config.yaml
norm_place: "pre"
bias: "none"
extras: ["capped logits"]
beta1: 0.95
Each number is 128 + 32 x the weight over its row's rms, rounded and kept within 0 to 255. Layers, rows and columns count from 0. Numbers have three digits each. The size before them is the row's rms in percent of the matrix's.

# layer 3 attention query, 384x256, rms 0.228, rows 215-257, columns 128-191
099:096173066102071112133134072127163136145149140107130104176105145173159161128170139161117127158130132097156116131091093121154233204142212162116144144113075125107105161114159149116172154143133128
102:138125137158120143203115117104118135130128131114108117178174147132101146117130089130111159193167199084167122118109123158141203139111102111124124136155107096193183140143136108106145150115131090
097:193093095109137113090132116120149169151127135131135209098106138082130173068183152126156120123143110083108143149145159151128074101134137144111107105162188132138131103187115137116124137102111080
107:145116110115151122117168090081096126083116085094192151128132122139158087136101152111133117163112043133108136101156123104113118072100152106157126110150227122058134129064134133152126135109134169
092:149176070121182125160089137124162148082106102110081112126174120137115154139111110102140088174172132081143107177201102167137095160150127121154114145061081137140119107098124156106156145073139138
103:150145092131093147106116141161094110101164106137123124199094077085173124132171162149137136170188126147109106145154167083116129131181168112111153166057131130101133136132129143113091085123112108
100:114091046042108088137144165153111156114142150192123123178130150097156109122126124099115185130155100105086145047138095130144103146123130123114163138116118149168093121195093099203112164133129162
107:093139123147140142073117034092155110152152085108133177178121120136104108106106115104069121104151145096111149226168142160138139075163189148167063149143131098156138090163096090126075156138085167
089:131116087170074148116156176091145147119095128126147122160123126090129088154096117136168140107117071169133165095169164138077176093097139153154083147095173097138111113134166143065122195089119083
089:142167086072078170112146120184152167111157096107099156121086119098143097090146123088080094123069124074056194217141173147105126085183128116069061096125151136146148109153096121181084100184126160
080:132143115173073134127127139154111088095148164094118098089174088150143120072156123174136129156114069075124088157109100116142140159146150111102169100109134168090049110112079150112098147185142135
093:092140130145166122132134106082148196157086132174133092167068114143080112160064127145071126123130155171169164101110116175159151143131071114150135140155141129156130118134137092111173115119141132
091:078152158131088181137108132086132125045114125131103073127126079107167149103079145186142117137125076100132103106097138099077097133129147180088110199110171131138159162166071160094093164079154137
087:104095102124091099112116068116074117048149148084159201089140134145118124135184092158121124136122132121099157160100158075089129168089092154186106109134076151199127185106152159144131120127111178
086:083153134047111199176114134060104094208204106118133151174129103102138172103083097098151139090133121135113110103157103092199133147163158127184114115145188132144083160089136155117098084079155126
082:094150170138134113146126134094125128177159078110122184153134148164130094137097013137091110138185197141082141121101175142089110127089115055181113154141083119105098089097195135080166090077104107
111:125116113099070157064126169116133079115163143116143053141070069085157164141115135079122154157138093108106122092135092085132110156153144150102126127113089132040083145182139183123105163056133170
089:132185104125097142116076194137144129182132132166136136136106085163144140206154103113098124176104096141151125096224102144187098124080116123140103091136113114125137177140139126101191172159117139
089:181095067147153139143101124116064081136160163145144134153158124095095137169139066107156119120136141050093132104090110137165098118107131092180164133041157170138168079094126119158084136045156148
097:121127088202153106105140114155146172116058094141104177123139121094099096129126073152144144119133137091150120129135137090104169131094106148118098165157128117129153149124172075094180151184177144
090:107122121064154151068180173191099112149095138109124132143132117137164193123143116126173149110158139109190175095128117106137102138180131152070157140104106113139071110161145182064164111105119099
102:071155147129178177094144096121087125119115124169056165152074102133187076199115190113110089132078159151135149137088144160075126150166080117084085107175107132112160173179119111098145133154153176
102:108112099122157081126202142119090135123152131069109102125133093138120120104122170127092155144140097120122116188097104120121114138099235164090105103115053118119113114092104095164085084138179131
105:207138164132119076159148141133152149209145138139123179089109145168178124117144096074120113113132141149162115147104094148129117167163123152181073158130079135173150099127089097127156119132088081
104:133118180148174095129154100140141113160160078150102102141094108121120127119028099134115099070081180149084133141163122111132095166127113102134116177134143093159152161111118162164143112193075108
095:087115123115213121119091117183136162163136177175147206143141158180158101195063116088144119154119090176127088163072083139092204147141060155138159103140098080124084116138141116152139121118088094
097:106110126114092115147068116104189097100175108108114095073124137175175130099145162111173162138132172152120115119090116099093078095126110099082159091089112111141082134091121148106188106114099120
099:164133126104088133123154121085126162140138119071159090120130132136096181143109074067105054131139152122135157113156172160164115102114136175066141145061156163104141169136169116097077130152177121
103:144201125101075105086127095110124119090122133168121137149184095148107138075180140138128059092078161117155110118154154104120120136124145116081171091168151063103138090110110098117135152144173129
099:074123098165059123125102179119160140092172119072168077141151106122135102159149166151152088166154164134061102121102105078201175075155134097089159176161119162142075081153091132128149124143135098
098:146114067128102109157129082139115149125094117126152114108126157145158169125130160159137127136135114067186023100105106131065204109107160077055121102121160123091114154105088089110112146160139095
100:104125147138110110168146121175074124127118223113139181118147129133122091071161156141111128152087173183120153085193138158141160133178166153111114193195098054158111113128123125134135080102075079
105:070092106084137106090126076091158163048122087224159095136132172089153110151065128150130144143119114164151153124201142124101166102123097112097114185139157160109121092114117199094121125134104098
102:138176137149129111158081178191175144106148144104205142114135132071107182117092200105174086115094082147131172137129160093067117133092081134192172121150129131150150094084132119109076125180155118
095:112154153095140151108052117103150115145123135158127135125121148116175170136183051174121157120116136059135089065194091152114189142139142130173122142114137096085124175095159078076104158151140128
104:210148066090117115096143057141143140104130139101102162118174183092156170124115159116146100145141154183135090147109056133164146167150125094111151154099132176200130125081090120096176094098131070
101:102155142137114169138184111203149163175124191105148108085137166138106051137132255112088136133108070122065125139105060130134119111128121115114099177159113131125133143112150109195120121125168215
103:060067146122151118116093173092139137048150156123148129172145126119099131119055105126123093129171090062127144160119092117123157117105153172115104112114151096223120103108138165124158161118111145
100:193095136049094099117172131188153146183140097105144127132186187166157068133104128101154121155119145197100153158077123113123115151138111109118122102103177198080102073148114117086155143118104126
101:179136149177119088137071096147085139158101145171128122121137121149151110133122159120102127152156126077149168162150174130138129110101144064124137120138158075137159105077113167198131109100173136
095:184190148181113095183156190122211149125124158089082077096188162142098150099171133133110111116142180108143122118191132115090060071084154072125131099128136192154134161111134104128119145133118182
088:183126084125159116187095091129143098120092146158147114132128113136155112148130092139109161151102178168162121105159132179168141093160115121082137108174117190154136169137100134111114137099124120
088:109057149170133131131153163146152136107122101106177121123123065118132107099138107106137142186137159126128123136144114134122123076121091144137107131085176171164101141126107183136096078137139132
# layer 3 attention key, 384x256, rms 0.226, rows 215-257, columns 128-191
102:098143135138125133062154054181182163156144119149120165118101167115162111107155146170117150232138123138131088076132091078142040169141073107127137104145114096123152226102140165095098123160137138
094:170132134159097116181130149184092101154042163115126167204126104106162127162087110093112144126138096167140157155091161140153110072144131092079150177180142133177151107169115127104159124079152081
105:055144122157174171073085076067115137133139119074160121078101069146121149051178103120169136183167110192130122108105126192138100173113155106106177149119138186147102127085178094116129078115076147
101:111122081132164128127119123153106123043100110094137143169098132167133122117082101123068155103145086106144059098180175102132164106108140185169153153107108065112087136060149139129086130147120168
097:166131166142182122114107084135117143069115129142096115116092060098153104074171216152103116144123131076067069096125098089132149113127131145106131190077106132117078145059085144145132114127146114
102:132123112142180070126152201138126092150091144138141129171203108085125149130172167196112163151141125177163116078103128096126151187145184160144121142137137140117100162140152198148105155135146147
091:111143064033144145137139151136096133111213118123110081128146146080163119099168162140159148096161113106103115148114116130165124121076138109083121188122136134087132133065125116153139121107119060
101:103119122132155138047183090143092129198109129158208144155095150141159155094066059135125155107144189101115127145119116170134142151121132133179089099130131109102197148206166064118111142101088168
103:173080156165187119151193160078133138143174136120190143077111171119154141138096180137149140147101156115134218065182145157117144124128130162118149147143139103152118139154093147128111081167114158
074:089106130184135167159162096115107132144085136075113126094114118070166129144147177179114165138162141084141129088173173095125089166144163112129146189157126124109118154101162137118174093105177123
077:157105179110119128059161107062062131127122066162178124073114111087140175117093226147102142118131137111144197148140111141079106109085169111165124099121180107091148088095128102147101068138159177
111:167058139168077131113129125165068131149151159194096187186123136111169101148125100077183145144146131146186103185117127132148095109143108115227142093091119094107161125121159123167174161152163121
072:163139134114122110079155141128143134076082149098169176168155118152107170120161111147194138102134120101162107154076100086113061161147103166172154131079111113127055077134108136141084111114152159
072:157085154151107200155138106111117104078111098166136139136085161159191116135084115113121057143136162042138151171121150122110152125125152114126091115069120133203134094059150145136127061125111096
075:137140105121117069134133128167128150129165117147082118139136092076117107126118114170114103053106150130158125121133123108136199116120153109110147144125071121154102150160130107100115114204086057
078:135143147058134098155166092150108164131126111127136115129138161151093092183155168091065147099131164186164093104138155115152155228208111164121153119141132197191155149177141097111156159149123102
084:124093070135114130118122174163121134150174142130040116120134140135054120110132117124143102155105131068098121115140103146081077128103169086164127095040145061097100124118139101099118129138182130
074:118122145092077128102110110080119193092098113172159114162085165094133135152075122128130150083151094165106149180086157098125157133182088108148186155171115137129099086134163147184092104111109147
086:123189111149131124109130128101166059109143145078161142181105145133120113089118116115196153118119163119088088128060093139115121153161084103085180099101096137166148105103081126147140102115139149
087:187168176187140078121145146160107130092153163127195142132142143124156088152182104138124153169163140140134145116147116123152121128168084115163171141173120115166124110121164185135155157193125085
092:094088167090154096065139124155118166130095092171146176128118146111157070130100106078106150160140113137155134129138122123154113027188097122165093165092136112148134118124141135189134085101165160
096:117124155164086095145111159095110131095158140119155056100146141137130153124151071141145218124096122105092094120104120154102086202087082179190200165119176165077114089136180160126097167154146134
097:122122120098148159057169128148119121098147127135096111092118115051112255057150177164136143172123106092159073123126119123120066156094077179127116147091136121132098127076141128135135118088120124
107:163141066158160115114167146125135182154170117157079138162172124107117141089142103189058086120125117125168146148114136170122181124154127130156147093159151072131137106157111103082095113093137090
100:161135153060136185137141099173135139167096054135111133110141104093104167137124156153158084143094176071157094138076137106135149097087106158077137146118111101109146133109105151163134089107131087
102:115163126155094113087150124151183138122186153174116147118119054140135158130142132126140107105128117116177121159101128089141084173189106136134165144141133138144148123206176102180201146107161182
102:114145141167165211151109136113126125083179094147106086106112116136191167149089196112131180176166154123124167095150114116159114115129098127129124090125076140098111173101137135096131125174079099
101:088078098110159116104133111115144079104120096091122175125120142137081161104133131106126127092139122129128173104120099185098108073070145120122115098089119174157110112136137110095097135109130134
101:142162150131133194194074144151098111152195088127083109078100110122097174155137095179115123139067153177165133113153161118079134122103173094143102143120071121153121098168118129121093116104123122
106:119118140092140149148147163074171151114119148138141110138171128158176113149136109092133194138165172079060096060133143096151058106123109156104093169166169095137144107112117162159180158173159096
103:132132100164079145113101107127158126169161155132161156134099143142119159183098187133143114091102102136174135172157172130111131092069214066115110134143145125164127122141054149142126112162148182
103:129129086184107136141103140148167136174119141124151059116092130155135117133152130157075110163078089119135091144153133072146126133162138161140145176199131036136171010110156169145144093167097082
092:081140129104063139074127179142133141125148147166136075114129115153118170122114112129153172100110072153092119157108055154040118122159097150120149181178055122129132092099081169135154101079056114
108:109152099152137084145162120183134137107136110117121122094168103159186161097090135191124121099135051161149107121106119123109144131118133127092101142124159146095121081132171157148104140124078100
102:073146132104120172129143119145119150137178188207154160110110172099126104140091129119120154133135118168106113084159104137109105141150097144104172164064085126146168179028186117167159169167091175
101:167092098047120108097132093128178142050106079166183116138150097128096184107147158119123127143184103111111098097077154160104168118121169154059172128115128073145103126093125132078083113125125096
096:128154097111164146169099143213129123132115146143109137166104179153125036138145111136154160116064102111120107115108150109114154067098161103114094116096163120122096166109142165145048148121135145
097:102090106100128101184170073128129132096106108064092166178138094092123099115136157134103121153198156097124110093166084080097132159218105154113125085137116148185100124119164194137142175126117121
109:161108148124128140134112133143180077173172128136155088089143135169079107126178150154148128121111112165118088109068112152110144138124174129201143123143102140128062105124085146122110131091131168
098:121104114123174094134077159174100042138079105170111147128153129143154119075114110147091085140191076121123107168103176165167178156095147162168095098072128061156142137087112185127111098173156116
103:145151181137099155168135169056143108086098174086152124121153126168090090144129079108115116104132140145173159212101137139132184091125166109113110072099114146155078104104122126129131118102124166
089:156139105142112085045123136131101144153091160071191133148138088113095141118065152148166117106131087103134144084140148136063105168134101101164125125148086137190161123190107111128165138095111144
084:141128170162163177124145155102109171106124131139098095147142108158148100177107043099119148113097158160182110151104103166134119116143121191115188084177124134147117126091120137144140154163100162
# layer 3 attention value, 384x256, rms 0.201, rows 192-255, columns 128-191
087:178205142096097107166120201131154125156143131061105143141212120140169156125118137169211158145123104102087141115154050079143151109150141107147066115121076120120115091119165128125160036159139115
083:145175149111157176100120089102111040150135110155134124116111133144130114141151171159143150111142159101116091106058158153157142126089148179138159085151092109073161145166197180111081122094101048
081:129126100129106157137153068139086115130152175113207116101098123120157094110095188096144087093139122210158113139138173119126139128113148154115138161151121050135103120078163128141056079163101144
087:097140093105088079130166177164115135157148074172111149142186141150099068139158118129099120151090155143207073127114095139104148190115134098128177121101126171116131231074156119110143210157130144
085:115139162137145133120081126118052151143109110147169120087167161108168094096131159065153194089154169071142176099137142006088042159095140098140126120136082137054106161092166104139164164120105094
083:154155129126124097148142147148187121130152180077062108114118131150130148129147182127121127102138128091178153065110112114135135157143105172150094108110141125139115119141167161146140177139086130
092:111124096101201105110137179128185133125160118161140096118113130105106125108151135115163076155086187103180107152145132176109093148130186120120127127142129094072155113130130172133180123132111170
082:121167169074083136116099089126126103082117118172163157175138158160139140122156180126147138157169117183091109139148115132100139159141173080027106119136109151157083137121129131147120150156124110
087:123109172129124153138096151121139078169110107145176158134170124107147103153130107079139129150118135129107090178107143123150079121050119110140161178123123133105073206128117158140107101094109144
083:172093138105148122180037164112120138077042140140133160092126121169152093138072137135135182104103107143092114249081085152174097108176107114099116069126108142159126133107155177157135139076162063
080:115089115146106125104152086115169135208131128118137080090121176153156087127070103067155125063114149132154093117183162088116134118086163124170124164128160070187186165187133168171111126179097127
081:083148141177126136103112156113117116141139185100084087156099153115147132145110135116116170140137111107142156114099134157098047112173126099097149074128139143153109112113122087083067168156098112
083:105119115154123151098186096144153115149094064184104201128092123163050099123086155105126141110155089162176075104134119177141171121132114111168142156148135175123097120138090092120150111066074098
078:126098173131132056099170129152148081131154158098104125113127120127208114222083119122118072112095122157151145121154133138079175163164198177090118119085076106121103131133058155113054110105126109
092:064134146064054084100170116130074119046097076175164070112161141125124181116157123111060150124099106112079142161091113120184119173115095186096142143152085122121138135142132095181121179114158158
089:136111164099138109169162173090167164165134171165095124109143150165089106177083199150110087168111137150130156138146137147160076089081081128158138182129105113060144087134082208166139103127143146
096:099155125116123080139113180137077169112106152151091099155099098117139090063154072122156055112143127164095038128121136142097152082135102141149102114124110113128201152165202185083176146157086098
081:156135149148144120179168116113155171126151092137151089124091155140181059159125149080182111100121146126151116121072150112088150134114157110117092180110148156141110133138140142130105162057158122
089:149169129127225130109155112116125108161155100069133058145142118138147121089130125142168132124090146184102166162131110115148097064117167107118096178177154150144135126127098092196122113077154144
082:157154147059102117163171100149059157147181125092121149127108148104149164205160159041145168190146126156131118115097118113124142135111134109135098144139112084128166126101130118132169101167131107
081:097133117103142124133169129155138133088043071125081175147167106092138152137101134050098138113116098126119139122126117116104149112151178151199125186100062168151154148158117119088109091105127095
081:144151097135085174127166110160128191091174128109131130102120135168116182108117090068158134159166164099116134147144102140156162125116114077119142048086099134153147129173091154141115120143138156
079:105087183124169140124056150106134178208064100158097109119102157127062125094070171085145125196103142144136110178099134139135183102126109102148134139163170133145152115169132117146088097124196189
084:103117101122183085175129113128069147130140103125067124168154150152097142165142163072095130107164139128179154167166118122099159049122085147111078093157119044136120051157172105129153143117116080
078:134107072131067120036098154132079168088118096143120120169085109144134138118141169148134125185091176114163140148130114127168114083148128155172162098154090136123103115113169084117091080151126190
084:112129128116081134116077082067097117126081143093135109116117129098120100117128168122182177176154161086146209141138100124076107185051143113163116141151117180130157082117102118188102087128141078
094:116151098093136138128119124200154085138140152134043116157135152108121146072116141104167030050142123080127125143144111131199130116091168151113135136165130102086123125151143109146156182110175114
088:130128126106131161075126098106184085107076085103164123120115117130128090152097189160092128153148167084078144123138182134116118145084125139131155146112062176104141137116114143109121067043109154
086:136160127094160186141180171128109145081102079129130173111106118071181133161112112140055138094173099149135096150090156095059162122100144140101107159122020138075098125095136127131108139104135122
080:108154127156088111085140105100167068127102118151209082143169114089160111142132183167027098091149082110095156112195139054183089087084178143127112125048093177169104111114054126148169114153097113
080:161157148169215137136083135087112130110203135140101139084153086169176123125204078163073163056174138106089150136110137124112103104145095143147178168119101144143152173110052098099178122170126161
083:186138118103160120056129108147156124085138141157156105101132139091111154145084109081120164118131078143102068149150114160124068129099101144082136172120140153080135103163099117155108147221095169
084:196149138132150129072102104138113153126160075141152104152151136113105117108177171130156119075095099111125154163144144097170172137110151172115134179100119123158147158171145151109090183101111140
084:153132077116155202167073078175168096153121160115174136136045075132099133092139070110160086123092155174101135149124114120154142111143130110113179139202160171110126107155080090098169177147080115
076:149122125185131109174088126102133170132106123191185107172082140116106146104169125176121125166121085107146119121133131138151151097145115125097110119182137132176156111108119093151075074096191116
077:128096091083166144128162109135103112129125153118101151155140131075149087116142129147147094117096112134115205147125138158150089124109160131162114150169109076128122072096121131122058155112133179
081:121184143110118146179125115174160134130079137040066107113107149095131142105153148115158143140155109148116139124144151130134159100144122145125100177127108093100126138089146173062095165175093097
084:139126121147109116115146152098124128153172155157170214100128144094082159122091117122168188118147187125076141091169084138112152119144136114111160147103159066158099108109092118126123090073157061
084:114132142180162105112143168141084139102140111142175179157133142126143067099156133082175139163110117095171094085117125082172126162093150177116150116135067100146129156161176099118142167066182130
082:034171166075056152114113135106090124082098132112150108129108132094174120109058096143145124131112127105156155087125155129123134100126125181117142162089141151074177116141048119080175131132179108
086:101135151110111123151143127173101155131120084131163109146136122132200111117124124158164136131139145116106114177128181116096142094192096156160152160122123093108137171161178050093127141127166134
078:133087167173176089126178086101178100128115151152057173187088124105140057068080087109110075076138215096078133121143110168178142153150163135122090141154140107167091108139063095135153072161064087
089:120127105171112122165160142084200083158092131102144131154131133149153111142099128143211142126088100164072125134130188138137115109107151096160121121172132096021176151095101108128164115118121169
081:150105142125083137151138098100130105098182125170123101138173138127187116166116111082068129101142166142110121092137088096111120077112101130122123133126114099072132173099127193119165166154161084
080:168179063120141111103123070144137107089134121147128112165171114182139086138107164155117095118112126118072181109106153129180056152131130123096144179123178123140146080134158148116152122143182117
080:145048097098105103125166091152146164168160127117152112122165107139117141204141104157068147144104117142166084111161102128132136100109092169123076142110197149082120126115119131087123124146128101
083:099117141110133181136131154107134093069165153144098158009130120161086106177125166118106122091158105133149194126090137153152120115098063113146101152140098146120089084139131120091102053107125087
088:148137165086122159169112089180158175093099176142152126135146107148132114152112173125105134130113152086134115114131121113074121189176143106061085179141154049069147153093151097125158132096171074
085:099168136109147091104163133111130174118190100116144127117134140127136128169127125043158196139150116135156099135060047149195094134111127147149166155111102184056135137102143162158112117065081131
079:165178146121147145090102109084066135080175140163123128141090095174156137165157162187111179108070116173126122086133138132078118153163031149120081148147107132138129164142138111125177101155185053
082:138151191145123121155142139152124111109116134157185057168155062170119135145135113215111131086082170163125115115123066174129115127083135086118153197162127134120117077136158092122107150115130191
090:130134102095093115166155121121135106151181148111039166115103104135119113162155139103157070132105143138151126142116158132123177065139176115126103110192152129130122110137162072095186168097137114
085:159146135147134103153047066136167141106130105146152148124160097147142101149120146129145125122118149150200138111118125152118093130134138099193163168167152139146102132139119147190134087131140114
078:163151179160158164139147132132106157162099071086151153158152074171114144112144115139096079152138119063095104131125120122112081120107138138136106071107104050157149091123134134180160164112073114
085:193127140093146135109101145125120142103152145161098087125146064141128126091144118120151155118107131104171140126097119171161130140103081168187132105114124120116081096124119134137053087193116208
086:176146152163070153168076104122147129161070083119175122150135124108134135092146056156141141153157128123109162108086148115098168089112108192120218153174163116116123128141151118140136129120061126
082:146185078107048131097148093163133083176106160110162112074131089100141112136100061091163140142104123166093164123153117090101113114130093163122113153144129091114159085096136054120152148153107120
084:105115169171136112098165090142067117125099145080100167178102100160095134173179074150112135120113114185138106148161129085138086154157182105141133098179130180174113143121088132163212153144155096
081:174120180158152156086188065115151121087137090106154144130137129143173136162168058148127138134092103126097130097153143090189115092137091146104151158144120169138135029119166067133149138121126107
085:096127140102160140140120139093131161091043126100107154118168153174090121128044099153165118152132173114104085105093121161130122123189149181139129116137140074119132083135116124127191113158097140
084:155110100189094167142125130109082185152141229123160134163123124128165097137073147150142159144065092137091112113115137142157146159133100097117122152132099105146179099115117152120144117078125131
087:138177116148160104131183120130092104133157122124093117117129131184088099156072127117128195166160119064169099128086109156095155116163114165104108050133094047125135151060093155132119083090106138
076:158119154096132145149189151148136155132129153139129108144087146073131190153153101113093132102049108126118138165076133132128123145160098169094126173139147128078131115099110174159210112112130115
076:191116157137120100118105126118096130176193126133109137134135129134129105120108135147101149077077157113123080108136130229149150137174158143117115084144116172171083153174110153148141136103096135
# layer 3 attention output (transposed), 384x256, rms 0.186, rows 192-255, columns 128-191
096:106046140101115161058132061102124135130071089124114182077096099107098107152196097127122101155119152153127151138143160128142135085177110144126174079104100156151153137157093119106100194147121166
094:138120115175116075186062085146111156097139188150167092097055120126124130088146136113118084109115177159149152162161073130097112153111160140101121180072159152176128079085113085123165140143166188
093:111132120134117139141091149120131094127112139101093144129127185119164141128148116173126236077118198055093115122106120097161158118164087105138154148094159138043085123141121138086142137145167112
094:170134154126169174148130118163094194132109165082128113112090113073141169112105095147204148128166087094057158120090174141143103075145143152151124163145126133143155037133104108152119073156112146
095:138117164131149121104170035115130141191137141109126124132127093123079170152097171146115134092103133185141107166145112167156162090162116158112109112164166127194088122114106122110120093105146180
090:163164117141096161092140127096138170112076094179134105130181143141123101107115127125123094110161120165052111147099095127152118115112102129131125072128153130102121136127080141079130142131088098
097:140176154154112165132105088113099132136073145070086121105116116129144120194119169160154161130126068089086113088089097154163119082072100124115218056113065181192085162146138128093108153173140120
098:139188145173132085138109149128087118114087101121116128116100129105148081146093096122093140106068106130117133118124128134110108125090103154212122151123163101124154116145145118091077122075117171
096:114136091161142173095143119110123165106109151090118091104077105159158115075129194182138149136164138187177119133161133098109210113116163136126113095146153123164205116148148101109114129139172099
093:105084135100122161074210128176156110165195162151052120077097106128142091139157111130109134193127124154123103110105142101121150100099124116171138154169153123071176096109139127123102108142096176
098:084075113158069090176166127133073133127171132132134096145157117175096173102125114140160174110174137140094122133084090105177177144155111126090176141113111121112097105141101064114112096086091105
097:130121133124116098129114088157102134167125059188228155134143117123084136157138097186091124088109164139138089088162170105088061149105135134150102124124172102125102160148152130192158105062105123
094:180124115086151063141123118122102117077138206126140063160131160112130145086158112143138062131077152140116175078118086070128071124100121147155102087070114120118090143077161122138134122128160121
089:156158110159146179104088143124115150133116125153124181173126097160174134139111141092130179104130121104120083148113124095129141109138050122110150163149160109135141132110168113127090140064148116
102:124108089152186125146152136151104134185071128121117145181125141111105121115116114084147147077109131158177134102141155168172170083135107065202124124161143101113117144133122097112154173174139106
098:192099142178107116149149107166123145158147114099096155132090120123133113100197095080148125155149103083107100105158110134138169133164176063047155107118157198175165171097110118122132128130138070
099:161072109167104159155110095144197130143197149166114119111133138131164116162093170126126103163148156130153182125151115124162103133095165082108151152081130190124077105130093127105085125151118121
086:115090099107079118087159153140113115098103141104050186141152141121099168111149104188071150118186114127151132130117137190157114103157097146115134076171121101130084051082120077148075078170121086
099:112131097161095115136140068112131142101113184130122198098125133136121162108140149160152127123118134041184157106103143127070173198141132110099132111088100122188096124125128180087184146102140128
094:080112129161180122117105135103207123113064125128152128144125110120098134122161062192135122096125131152157116109168090134157094072136060146126153124079087151085110107104130187121140118098176118
089:147121128114073190177142187122153111195146118166137124085087130133099082116157137201105173131116194150110109103160130149105109134138152123106164124155148157120111155163116172206193207172151138
096:132083155100162139124113172106116048107066123119109142211093059101150109140124135141119140096095101172119167087109163148064103139158100132132112140118117139057071107169149109086141163146167132
092:128091111062106077116170057159104097094148171119133110150188182177183165125130053103114136112152090117134078116162041126142114153142151135111078103132081097118097127168093176088112145108089097
097:116153127105096183099095189177178083078147110115170126086087103113180106116121176119136133126093148199124126118096099135114152170150177120132122149129107213145150210127085165082160118123165139
087:159093087118167177186109119175069125160112165120110122141127164124131123106132159100167073103140059126084144121119117123085107094129183111095107112070145108111157112149079110151105163053119067
096:152071068098086106137189129148120107110119142125132100146177121122130117101104106110119123123119129147102098157082142069089114139134163152087102171128171066108096135147149108081157133168158135
103:141118172159148145185128124155155085100137112150156111136060154100121099117126085162099208160124125152156151111119110127094146083151116079171153141134164169160131164115112146055133070118155075
101:129096152196137092167117157161079135153109112218099143110159129133070161075129134140155067140089041135180097119163133118172105107110154099135159152153190038156117109139113152138164135165161114
103:137125137100109075140094135081116121170147158149106141115128143120047111085151147152104152131123125158182149146169124231176142139192073117142107166112126219210116109114082118102177122127129114
081:165156105132139071150125082146130166160093110124091115126128169108090160105116122104106164121099133128115136145158138094063175101072137125126193077151127114165167170098138144152106116173177101
093:131106125077054132100162094163155127135036107136138125119138164109102139142082152096162122185148123121123187111138102150146176157101174114070143107137138124140075137147114139118088168094122169
090:108093175158134111138168109168155154158100099100077065156147109182145102152117124129101113129143150081116144120100139131073139112155104091138129137127150121167056138117105200101133127125121177
091:083126103134089155177131171122151116116116205111137108069109059133137156171066108161150123192124071107113118160102142162127108131127148102174152126073157139123126079166112107142153108129177107
093:136157104086135118160146145154171165058159149187089079048170203129159114085083147136138147130115158115129127155146106136133122152101168141122128111087109162144107198085157186149145096086152138
091:085167086074177112075174081126172151107197082110085151088188094157141081100128069136122138137123127102114140125079147121144118139099111121133115154084083114140108160130142161188166184210096077
089:078115145156195088107133124176088155175115150167122111177119109174075190156105115078124155121157143138122144140102148080105149120142102147091116143111128181159126138193093121150130201124177130
091:153119140134146149113155125089102136145171143192178150119105168138146111153074084096145096120183137097160126098110146122092120129182075070127104131140148115151134140214112148158102094100162161
095:144137138130146120144155106095120136079086097037150097114150135188142100090141131157166090130103120091142094182153110143137077109147159143123136160145092122136135141085149128144143181137122154
096:130148194124126134110143132131115146119113126091097106091123096185133168138061118113158128113142109149106150142127105093098124112151140123154071155113157204123131094115082189106145092134102149
093:183132110158199120106141131134123078161151123140097115127122166175088133129138165142135137127143124082115142137116119129142119125107146137158111108134106126091002131145150134173111107178119147
096:192122053117124140119132171137136112099127125126080150095136111150053176189122110113097112111128158142140159103182088163170151134123180085095103096109131159114084128144147163191109132100121065
090:108172105093034172185069184109127125110100095129158096082122139167118135168140132106152131157147102163132149120083089160045152147067133128152144155138094226100161146111152139143137174109107107
098:097134170101124110086060137142077131132195154145101156123163109122100130107173059132144099165139140124136147079115111102140192160154110107130138123089126122208139113114148136109138178120140105
091:112179137193120054131116141123136138169096126131169126162093161129090133111131123142120149145146083162134201134111203144172145136147124127136099114201132148144099150123152071120137086120117178
089:080113187114159059119130150088067150129121092110139131111115167075076152172148110151149130086154167087141114112108150151109178074119076106149112111166104126118113179086136117138174124132091169
088:089147106194123148135104148118128132128118094124136163160071155161133106078106150119121177105145102156119140144134158202082081165170151168127127067146077102128142091079156089187129079106153087
097:149085109126146137165136078173146112223153081103104088224080083097146107121154093140162140165052142111082088134110087138125161131084122108073114103086079140155159150132090148093121160176134196
097:172148082137170114110076134073156106147189091158079113092157111045112106106125153134115153175145077155186145210122140100193154081132106108167132136141147252137137142138152129093125158170096149
098:141070154199129118111131088187136105169077218109107111168103058137109151101093150142161100109091140107169166117101122056073117074163090111080097119180148075189095091116133172171143099126156113
088:171071144139149117147101130149151120090147129084154058136151216125103130117086118094127132134138169111095130122110135178148086135106158089131196120114131173118117107045137175149147140132155148
096:171108120113153078164122087057095135101141099085067088107102132078126168116148096057144152154143157118133146147163144132169098132155114117092160142122190113159083153149074076148151163142157102
102:126124127133133152126156172132121094126128205109158150096162171078166082076103140110176112142143167153121205137128100124116076144139063096077121126083174216150089164149119157124139128109110146
096:113144089117135108082181119108123117143167127076154097144075161132105157058153083134150133137090102110058095078156156122128122156159122159104155136089116110111144115062160089090090183089113088
092:081100153114088125072111151104127135109145175151155040115135138124163092186178107145106131119138115181169157116116148110107162118136082134162149136115119132080103139172164087043095092104132154
097:120074114148149139172154099175159153107092129117133107136127177112151178156136169130119119090111151140119105168159177114092154159169134167117062138124069136125130143119144128129162158120115087
098:084124135113146116097142134126101139110206132176111138068125115127111168129092188162153097096086110140097150103151108124091104154174122097133101160105099121145094093060178205158091109170174110
090:062131166153151117161107141097150186076142168115043161125125202136111138102150138110115135100089130118165045141079148147154098167120120136114148170114093156091104178137124162075121112117144115
096:147166129058077126129084198124181147116083116151151106126116167138113140076046155076146061120160140127153175103146118118161106103181102127128139109116094085086167152082168087084078102106140158
086:146158129163124122161154166168129102094127159174128167158151075145111122166125124089160170169157213064119117153133167141119071090167179170148125079151120129157124192085104146096118133086085178
093:083081083098074098106094137145156119147117169168118176121143111084185097123111112114169180174155121116159115125090155160110105195143124142134124120126131182147177148081139053140092145163107159
096:165160150122151133162204147093136088124192092063128118131176141105114090180147173117154166094153179135080135146096148118185101112110152149159079094173158166072174150119136160146130118174148167
098:172113121094072135123147090108173151149167139119190134160120153107149074125091117131128164064115075198127143167129107145130096145135120156140141178166138165163114150127135110142085134181074129
087:092161112129143118148121131063115165079135148088123158118155187137131095110147169125170134172162130169124162095149135132186142116144107135099100126075133145134164121216208096105097121152118197
086:131094090110141158100151124137092128095113171104144097119124149140100129153153137089183172130220147122118142131154126104109134102163138088148158127098150124097111110066064073112146101062152145